Weights of a small GPT-style language model, trained from scratch on English Wikipedia.
Size: 15 layers, width 256.
Each number is 500 + 40 x the weight over its row's rms, rounded and kept within 0 to 999. Layers, rows and columns count from 0. Numbers have three digits each. The size before them is the row's rms in percent of the matrix's.

# layer 12 MLP down (transposed), 1024x256, rms 0.144, rows 624-673, columns 64-127
090:481449521537476448484464465512558502545515462531530500563505442581398494532535593484518474467493564536509560518501548496432499460467545533516433500504489525478546496488504496524492456438507457
102:469463436462498503569527560495460522508428506533471560503523515534489591563489439519562459480548535526497515511529533458511501479439523535479488496558549511509513493492464528445535463481445498
100:516535481553550488547547495464491482483442516532516569444502510525504493527570530445542469539455549510497476531537456494453504506467405562444498532488588508507494493456452480523496530551497513
093:500517494467490494520482527586514531464541418474496520504438543465468511545525462493493483489543465493517497453496504461445533451497519548493537541461508481425570531503503563499507549486566501
095:473472487515462520468471488550476467470459536492467506519494389503499506468478493526469482553481532501533492455579477514479419578488440491526531500427444504510573471491472561496580479498505537
089:567524439511443431499523426536510493516490458492473460490525548457527504563480517512422465527503504453505517532479497544523475498529514453517431526528509543462522490492481510515534477537516476
100:513454478509545555463516511455443563494470557478423497523518593449469523457436542543533501481533499573483459522459494485531409509507458466515482555479474449495497574498503515468569524451528461
098:514473429497539522482558468495500510446472477497516535417495475571558532515550496471529489504480482478478509510508494510506534525481457507436562448527518480519495559508433512529512528489479488
104:555448489463512480444463534473491543481453514518506467483500512589527476506513508507493507497443498477505553534506419580545566550481576473569502486532479452490540472491545595497465566465490423
098:484563525515523454521510491558513434494473466507515497509494553481453452541539504499503430482506451512575526508503466464481585517502491504512533533489495527509570489458484491543486481371580496
098:473475516500483526518478525561543513549530493524419457480526501465469457464517485463487502501385508499471514501509499456538507500524493551512489496364489453550529476454561514494525499540462516
104:552487527464510425545501540449507501531483516547493570479458576440556543470457511559433489519557482579530555548488450479538471498471424483522461509464557406502573589518522471492543521503486529
089:477566475477514504479493500537532552485515576482509513510569528514523457457488489473536468505488539497502514518569538580450545462513533427489502481420587484496485577492517535537586506560534420
102:495559451422504566496484575553512465498472459475458479477461504485548516597571499486524512531547463523524503522556519445504460482433475451434499482495518540544520478472443556489494416559458550
102:479440546470554469483514532573507440457529493446457510515525508477525452439517473462492504472464541430475506515395526515469511529512445538497538532531450566585562471526567515469443465539489543
098:522543554488534489491508475498460548566479509529540441451502481528475458531457553469517440455540454497544585451491488513442485553529477541483501553529436488504407489473519480545521507552586471
100:553487501529511551509463563504545471490433436466472454532498445500493462494483517499533557466475559497474421471496535498492470518556496495429463526508506547546580460510434534427583546519468494
107:496503500510511566491482521501447435521407466495526522581396502508488524534499502528514483466491464455470522490633530466469546565447394466566497482585492486438464507470494530486520497482460464
096:480467556491462510525512517488548509567538535515443547497502407513504539435422508491561547504476468477500570451512565538465493461519425510558480468506438505366538439471463480510467432499516500
097:468462515527552543503432525508521516471558488499519507447515476484546500516480552517593536444597486515524454559464529439481424535601510404494514520545541479458507450492495554502475556454481422
097:495447453508466515406489563484487466544503413438538485504516509508482530508509479492440509577454560467522526525478487419453452541515456520518458540571494468527534470520532461439454515498526525
092:550528485550572503537506470530459522520434499474578505454535541540502487458501576488500548474479454502500490487420445503429570546472523509494477516526456527523460507491537552537494523467511509
114:521372519480510518496515527561457542524553541491432523516518518461412551518525492517572477504493524578513496472478499558516551572504476565532548469471515477580557493512474504417461506552474507
096:540509445513435477441464427445488397512521578426500453436515459455593542452520616439466493494549481456516544480559419552539492456444455557479459590445527487548531543534499534536589520499458498
104:411494479499476555434502458479513535491480517555526488493587487449459528486483440499536521493479522543521501469545458542514550450506506494421478491506458463497519484490479503463435449489519517
095:471523443506512454545519567526531462417521541463462464422465469519509551483506545559582507505550485535456503529550523470441526493498507502540475501532530517532495497561416494502471424516483536
107:526456465439494546471477484479454457494429506504449480523529449585471476479461533478499448509544521457518516565524494591521622494471530523506513525465540450517453490488551473462477512416508506
092:436458529474522507562480471500480556561557572553453457582441571446456421484437442440484418512445503600497458561518503485468526503518423492530562520547511500498476494575542515475521477578535518
103:514504501519441507523501492547413500568487464521521462451547443443529439500475478462451464432545512503480458520485511477539520491528527529540452480493490435504453487578488459476466457464505528
092:453521530474498506543558509504498438485539525457480581446460491522529491513455507489437566543373489523403389470467502451534491465562472428561572487483517490525464487511472475536510493512449529
098:527521511406481549545518560506581491482522540508504533505555468454580495431460488465480535519503492468471541452519533472511429539476522498487524557437502485535492523515529515487523471478438444
095:525523565448506571469472498490507557443516492456528548495488554467447492481488465512540516535547484546505449466481524497478510496472530475452529614474472528568485504469501505417521553516515497
101:515405503455504586498517520534474426549540519454529535465507500404517462526483523535460520579579538476474507458513570498485497528494445469519509489439452513496463510472541457533536507408538533
096:479529513555481484487498460612486545494517526505454571557464580481545479472559457450428525471505529484471522496441476499533484513478549501460479486495461511486487474494538558485531527449506543
095:433545523503516466462485566519539492528526421572453471516452477484556557518526550535468467500528515409533463528451459492564492482567501487482509519475525549508536549539548533450513552605507427
099:536545496576525470448466529586551531542535509464462499403546503457585503510549505484451485489494510498478498518506551455474498462473501520526437512502540545508516454531518541446460496564530509
101:510439536474488570503501485521550465478562511503508470512509530535493489455450562529487509580458586550554444506512478518520476544502501514520605441496513485491453506522588473529489450510489429
098:501498481493521506518510471510510550509538484510517533436486493501550481505509542526565516513456576498503452498491499482525538531546483458480533432518482531526471505463518450473450514565507508
106:489522521435507458515480547530544517456499532492526516444544548547509580525561464370506518468532469521476462455528499565527534492505498519474508495397559472543526512501563491484539544545507492
103:502484458510468476441494582491499471437516543406453521466506482474501566478513498465434479493506501495442549500429510594475606565438448545527490506455483554483391433510537503457500517527453575
082:461388522500448500520497470471559508538484447461545474525545508477506534513555498484519519492486533489533500554504512479480452465509503539473531482514437481511508552536446465572455529498539540
108:520485479462456524526440456487500516523487474508433566519494451482440472525537542545453478508493537563480499508572481535580535500483551552486486464570409447514415501504564500543450525608495444
101:497535528476479474547474494531497537514510507535559471512467551451433430522549485529491459473554522476531547523435570445402540417511513549516467422539395466517462522493547460467525496478552528
104:529514468491468483560501598449554510525437583537426549460492511549500463441438404515534536444453514473573477450518514550567497497494529487493475539445531481508505432536571581447505558531481497
107:405505544522542499531537476481502483518570498545526536480532524483464501515536495517491523519493581493468482448538604537479468595490477481528543524557535490494537522538495470427409480445459428
079:481510551445523505505534494514463499479536497468516483493554416522504528500505506465540522544538573491505473564527471401455506361472526554463498534467589497526505488541479556488460505494524498
086:522489508485518491518595509577493430467546470488535493514474476557512459439532499491484442519577549544547482502557490516452500426531524479524449533465517480526460415522531484490527490489495410
090:489454511497489487480496502492501525513536394484458462538475586430511518462509504495484452505550539505512513501522493519521497472465535509458530500435527508531448503480527483518489446608485515
104:487496429496571477525465477444551447507557549511433559477502481441441492463490500539491492459449452495556485537508517507494505458440529489476520487514548601499475562557421505458445518440488511
109:511535562493514529482517532519536515480481502501493568531518511491533494526512431507584571448519521571414495492364494485508574507465509502520550494533575442547496545437404488508488506528547501
# layer 12 MLP up, 1024x256, rms 0.146, rows 625-674, columns 64-127
102:497448480463441574468474511603402462487554502548484488589556519518388514481506511446509449487506456467522501482491468483494464485528529484522495429471473537513506539500533521513489428471506525
094:515523471460574496565510396532538553539506475544502480535488487462478489510591491513487435576455495468459483588537477535448540464549434544466501592505535484566563473469556510510529515533528483
104:504459497447545504543487517484505467573431543532479530491482512523462515553542496491477422512540557538522417490553532545470575497479476468520570475472489497489419441442438519534517549493484544
096:526522495413575510510485499486522538517527447537548467507410491497496515621523530500544495503551499529471476464514503547422539500517568443437378437515493510476500548575485477506488461481445502
101:482459547483528524528562556530433567513522551511530510506461555498428547463454504506532503492490530562464522460472504538543480498555448463404573511460488442455476508550504475485490479516547495
096:395461425524528502508469478531564493490509522545607492474495474482567501493519527443482496512552468530527524563540457477507561519528516493540485448511497495428485513500493550504501443545492479
101:497566539495500501473560470573494497435466455533448468474485520527463512506522483530488509504484540487566549491482507495427551484610586478479541479508497455484480537460566497409506512506538481
094:467478487550493461416487519538497432473454484481508452471495528422487517478396513439499432362537504483442465517454538497451452512522516497532480477523443497495534502495474544506542510470562501
098:515551544459559472495477529470489510480522503481420547492521543525561490498479558491529490448540383454589475510476516470558456450473422490541522526585461476485464485456510486551510479483559445
099:473552424457559509517498430482520502503504443563549537526525496495448494436496519533519447540556564581534512507517490461483497477447548461554532524510549506473477501467480492569516570551520406
105:505472570547494548517519485468437495506465478527489489632567542476433447486510477498515420534477517520559499519535509504481498470505469495547514525509460625520501472514485570532492466525493454
099:479482531508491479464497500495491489572537586551584432617478473476475459598487436507596546562506527495462459470586388505401568529458470532540487516498528445544621458482514511442524523384595530
103:511461569499493548436494428514525485529468519443471465472494494478581476495578478516483473486551488507470522435490543488515483441474533516530552497456513532411462492486504512583470463504484498
102:539487533555479507531496525426562509543523498562483470542518449520493508551509513436451475540456508501612536488561535467460486453498515476507444502460491428472498514497434430489536505495507444
102:484518501388413481502475561517564464440518510555530569524500461492445484567553497532496516475479488513462502509534540454572464411530427548538440528478551546533474502466394401447464518430560452
103:564482457452546486519530512560545433547424536501514468557473571556492528591489464492490577472505525542557519536501508504537459554564478488555405503506535466496478506422507532523560508542491472
105:557454474507498465484515468520536493539518546549478482503524466482532450538472517556481498511554487519504451525538466484498513551483571460494524490464468527531582466494468454501538454520482518
098:557524480450570468493525500576565523564528459445407454518451617495462543566569515481519464469519471523502455485529515514541510506410523503474526583505546510475513464433458464436469404469458507
104:477504474457484595598560495561568480448529502484509534517482548415467539540513452508486523557490571519459493486517539534571503471455528430469512523483486516514507552451576461512546460548512577
098:485468454438523531471529473577526491478522598459483482500451548471501510530503561494519445486525476537501498516458486568464556462475546549507485465522563547542510546493544562565459474591539516
092:497540527498514448483521511539511505484478505476543459548486503437491522488508486455478442498555454566501458550559503547486479481495483521452464423455532485453476532551448508549509506457516530
104:477486537569475455503498495478464481457459474543513459599518519496516504479518533505512537499521536497522543500538507473502447493510486530488497502433566461452404543478445531405520550486556513
095:487494414478542522555529573542467436512503492488511492511407541461424452519497401515532538479478462477595557551482515586477536518535580554468499546502476509451463491470466563498448510515499533
102:503453479457453458517457536485523503462447553485503463540524504511466501579500511487410484496487505476472537534485512485513474495407555501498490551497539557502459478422500488510497401521501519
098:543526518478571478484532544476455528491518454523543542405504504486444552407448490468520441425464535475502468498477529463493506491481487518483559525568446475485529546435438533542485458509535484
098:437534448567493538518498474504526410526542531587498531502524507445422454508468524492572546524562522574483554512474517531432547531459499501449530514478539510490445468542413545512465470510475410
100:494524503499515488449475501443535525548474481505412496496474489474530510522463499537476522542458521526467553536503487475533502540484495434463489534434507487531534498419521512521519521479546512
100:412497514464491460491543532503527469564505585472527446477512513495490528474502463558494518484450515577549525512467550573530425458495499528484489497453509424441542456513494519494487474455477478
095:495449505530534531545490506584451465483486504507546541519440531565556530513498529510505413455475488524564524542486518501517522489412458521569423537486484512464452515479500519494476495523540443
107:532566519500583506433522571523524428512503447544500511524480477424455499535530533513516499450535466513519470552444466479523553535495508489453534492468515495495458475571468554483466554475479499
094:488502486532463564533445499490560497531507512505505543505526447466497514527537537535513496476534568510428496462526508550498500479447506480488489504476494517499490533538447491583452436501509503
105:462543497504495522458555541420599439514476481473617403478513562524412532459477542516522532498383464523524546477505463556476511505448505461505512502486536483480516489435506490486492445483571373
096:489508473410533449515540572504502473473430538461527518502500436502464498477575540510501563491528472474541580563488510526495539554469429529446495533486530548508563501505520503486449477458445486
100:516526494547485577571553527477508437563556472549548494483499504512456432491516487500513553472485463528505522474519491453558476483434503478462447469576469451532457525459464465425461453484511491
103:503440467510447532440490524555477527460488401462398465500520534496511576615491494559497495512467498466480529531486576456466482599416471470528561561441553537475506452494491507540431459511552463
099:448488470531479523458472510435495475549514454465466491425496488535543509544465489549547509455509548520440551490456528481465555508511472428609444520497523511497514484471435525505466569502515463
101:449495527521486455481478503449513495453547448489473508501492491480530531418494449548428501513447463526493540514543584540497554479542441522548551522509481447394455504514537480524483534522466608
102:526519470520479532508463495550497544526519504525479449485535496595462476524504575574533445476447567432461505445517548491490471520497479408557563486449449589549504523515440492482511533542504519
099:467501472507487489478478553562446484526541461536576540565602553427541460578494474501519476449450566492461515425506574520518476524461508501483489473537507441444524545468482494549552530475518451
090:477534392453491517514529631439495532551454453517530497469429465463516494526510521488484471523460556522470460448459523538522505436503471546521499521498559520448521486450487502490433514462523568
101:458538478498458517519472577607519512497479537539603554548527538501485508590504536523415466434547513498446508561494491413499532557504456477559502507516439470422512487552482502447531513490461525
104:555541541498585485504510497536552436433523449538516503544487552483503507470440461564509481506492577515490516486600406471489573444510445553458523547481465446517485503494509484534459473464524455
100:453496510546481501549507478434473534500519490484502561510492519486437468579516516561458500497484518553471479514467540539484464537548513462448565551483507554435462507466439431571450413463522570
103:484558493493530449447489501495525492495525411459451431433494477487564478512439533575519482462445517545472549564506543486554583426544469479454429562492540483521456441492484505498437493493507511
108:490457496465462476406512485558551522510479478446441531503472486558519495497526434591496422487540518544519484495480528473528477473462515527509506518489511496514541528445527524500539522478459567
093:562613548459507485565450492486513517575447470496472502480528472530470559540508558480596473443473433527547542566503521507534489504505530490485489472518472436530540513444556482484515475493609544
100:577505482519582488474544468515513498444514485485454477486444537513508445479513511566576460479551476513504491516496545506494534502425452516523523529497545471469558436487410492536573561482469518
101:511541541503493465446497540492487488505497507493554408457542505483452495512545471556488559544506442464446567459459529519484497514446522546573513474424518479542497463478500494496584471566533520
108:511475461491492546489468476509567508547479428521491609559516529443436513517525516441527504555391488445465523469492458477409500521548495497450483546475530525476456479476484508497472485530490587
094:562506557482527425442522505501537505413549530413607496526512513486452467528499473524438478539449514471466556520525505501535459474543393537472503467490529436468476456616510513492551473511446496